Weights of a small transformer language model.
Architecture: LayerNorm before each block, biases, tied embeddings.
Training: a variant of SOAP for these matrices, 101M tokens, 3083 steps.
Each number is 128 + 32 x the weight over the matrix's rms, rounded and kept within 0 to 255. Layers, rows and columns count from 0. Numbers have three digits each.

# layer 3 MLP up, 384x96, rms 0.0933, rows 97-111, columns 0-95
089100162173159135141122175143125124157110202077106126136145131128110079135141117139126132153166092173165131199128155171116123124113163159086165147118111142121116081154114123104115166151131109136105160127102088160119113070148129126134073156092084136093057123105100109154147146089112091116
130136182171138141104152158119095163102159106144144142165142087104101114135143121131137127128131137133118100085100174121153126134089080083115111204173107125182138132184158100155181124139188107078145149134132182087147170120171132161143116128116139120118092159099161138144144114131118184090
130105090152119203161162081108111147115036122133130075144079121084137117068107066194169143153180200116180055133090108114130134092150068071119068138128131137095177183095083133148107106130102139158125146121139128121136096118085135133147114176130138098120127057154128127150146119113155143113
128125119110100179158119134117104121186136161159148141168148133153116132104087147128116159060069142130111169118172110102057117054093125148172165128116196090087089161185087158088143083135096072126122108058132127139101128122149113151124182122119155120128161111140149083136062107154062137144
193071144173116125049120162126116136176109111067171148098193129145174102153107128148160151110126154138176102150185144103110167154135117100087165121153081094108056074161069111158155086076133155082088121104152132120117121103137092152131155148136128190152189173126165181134126161152182120101
132108135153148120148102133073138127128135133126167147136155093140093073170113137201123111122161163127137130122166136135109093156159061195153177118126189136119197128140092135194181132160163170109133154159091178116170118153138113087101142171136120196164131107176145130117132109072156122095
159127110102151137137128076113160149099139092118129115134087101088133146137095126131105158156086129106153085158102150134156117168150088119121146078114104150097112154121134100152150135171117140100161151167105121152160073145127073085109123126105121167146109087098088151180131078191141153166
067134072131172165111110157154094130190095126176101140083166117107051154120145146113145114129160088139062135169106151141130134112147116135179170135169119135085183069132172131127140141071110150127133126161166136129100152057152123183145095133087150167074063185113086143135124144125134139164
120129115170110161107127127093174131113126161178176143151142154103137152107146150185100164143117125121148145135155156094079112078147138147141136149145092158107131126121142159104105137121103174134106158124172149187168077097149126103104100135145126122173166110128032192154161103178066120139
158107081151137149075190160092117102113179174098118097109149159129124096120068140106119105071082171102120087096093127174169096141154177146122148149090126097110119128081196152080143136105127107108137168130198186119082145072090122151138152154040115140172142070105072119107174178161123108113
106144136172104105156051127117131101172115135133124131155116126087115117118201137104118068146150110137173112160117101098145158122155104116089180084095130048112110083101146160084081141142116118191149193110127119159181143125161132174123155136146192185103103161105167127151128108069101197096
107124091194118172115138132147133143126108132116089103139165155130069068089121120130172120093154132143147166179113128105197082139154140173145099149162151117136149094138140132121135080098119136134169129156135168160098132102117102157128108115099141143108094135121168109156144089080121076155
141118136133123169167103157045109155086078132158170112145142075116106160110083121111192108081089150128122157109146119175147098071148150142117143073085108099111108125136092095093124156142115184104097146137118136087107048155155143114122131130096116141096151157143104067089141067122192122038
099120106047144129139216122117117104113140111136157171151149119128082167164133116145152089085089145069088140116199094117093112166148177126101157152150107068134100154071164151146142087129101176184107121168131135110154092145157081100089091121091092109107075127097207098093121150159118112104
140155156142109079075100131047129120142107171113104111056138133152099121132182097105168137087115172116119153156133115119121117167140116098100128104120157115130104096084099104180157136126156115129105109069072077169155044134089122091104124094083118098069079060146090118135160132089102118178
# layer 3 MLP down (transposed), 384x96, rms 0.0927, rows 97-110, columns 0-95
110170132130127117134128147140096082087132086095134164132095116167108175076132081133151181137042085096132088160126067169128113187125114124125124082174126108176070139152098161147140080166166128055142127063120148102141163136117117137120125111183145137182122156169227140118182162118079131128
184156104130126102122158121175211127108101168115148094116081132068107145080102105132063139124148113112071136124139116130148116146138080147146118170156114098158077169089092181164141130146156118144163160115157180129140133136118116159111088156151142152151111155119118107110120121150136140149
079136121092127133095138137053090099147158114159097188119136104107141155167153157102162086135134132130097096090151120134134132170062192048127132097096112136102132130061164123156105098134147109155081186122069173173107076092121176092116133112157094151175083098136126114125195098191151180141
130172192123123126109152131089109135117191157104098133146181152106119119215129158095154131164127120123128145104117172140185151108151140208113131137126111196140092128047128064145101126149119156100146096128135117113119114147074179160060182148134111074115160077119146139092196089146138117082
123186119122075101160149054153131159110160135166152119131120098176154127123140156103152151132182080134152111107106133130118160143176097148088180144131092134116141146138124087098122159121147111159163157162104126146125158124137115122153177096142144166148072137157048146169116147135097116139
112094140139143113192159131112118161071164094073157135107093079131162118129136072089096138170142135134115182171051150159149119115108144161073125094159141111098182154166153116127089113123098091166130110068135151130082084150083101194120124116076130089195164131126084168131146118129079131118
112069163066151093173125150136080147126116133147146173126163138084164163145149090169164175108095107112097158105130130164128117143085160104106125168092161179112126100099163112170108139100095187144081045157183111122102125132119168167127115102114117079060141106113163132119103144151157144115
137112103127085182141144131114131091086144157106116117152085098163128095040168100058170117143134104125177128114145130153116107136096143059153076149085146131135088193134106087081138107128087100155111127134120137090142145121119118128107133112147139093172089107096094114152108137096133152156
138077070107132143193097148172134085106126118044157084179184137078160105115123157119166110087112137079149170139154138147164114196081138122117175156053133077060173161163178087139151146182145152132180146153185129135125189149088147110125088109074163099059157148136167169118123084168126099150
158139117196150110134118080136113161123091124118084170135126146097154167114152088144191155116118108110096168136139129157118160144133121161124103144200143145132055159135169111153159188087128091161111119156073070142162147153176169163133151141182132161158098133171136063138129134096143114134
086120137151121104119122091128123127124171115069098136100107130166130078091137111175085208087161126152150099128132150139134094125124129139164132135105092189151117189139096112125143097142121168034199118113124118151137102119115136085090121166129090109115201128121140084102108168115113088143
067170152156062176151134103146146088086138113088155172143107142164111158060189116075170050122101172150087171167135177110114104138106077122062099103111143067115124130087115174084136145151151103211118154102107112102149180146138112187150162169099161162118114127103113113173071113108079119130
151131129089106146119179170126122068113081112196172141130093090097057165157127155137129127170162057131162129120128089129140147141128106101103151117122137119124126049061111141124107143143098157169112153146093078091131159173092116083171056087198068157137047106136126130151128127121121173140
106193123186152089162098060164145172142148114164139076140160153187139122131064127129134117137128143098115167182083129118103139156116126119146114077123093144162177111161118118094137129164120093096101166054115098129166120088136138140158161158149142111177123105136086112125099135110085111118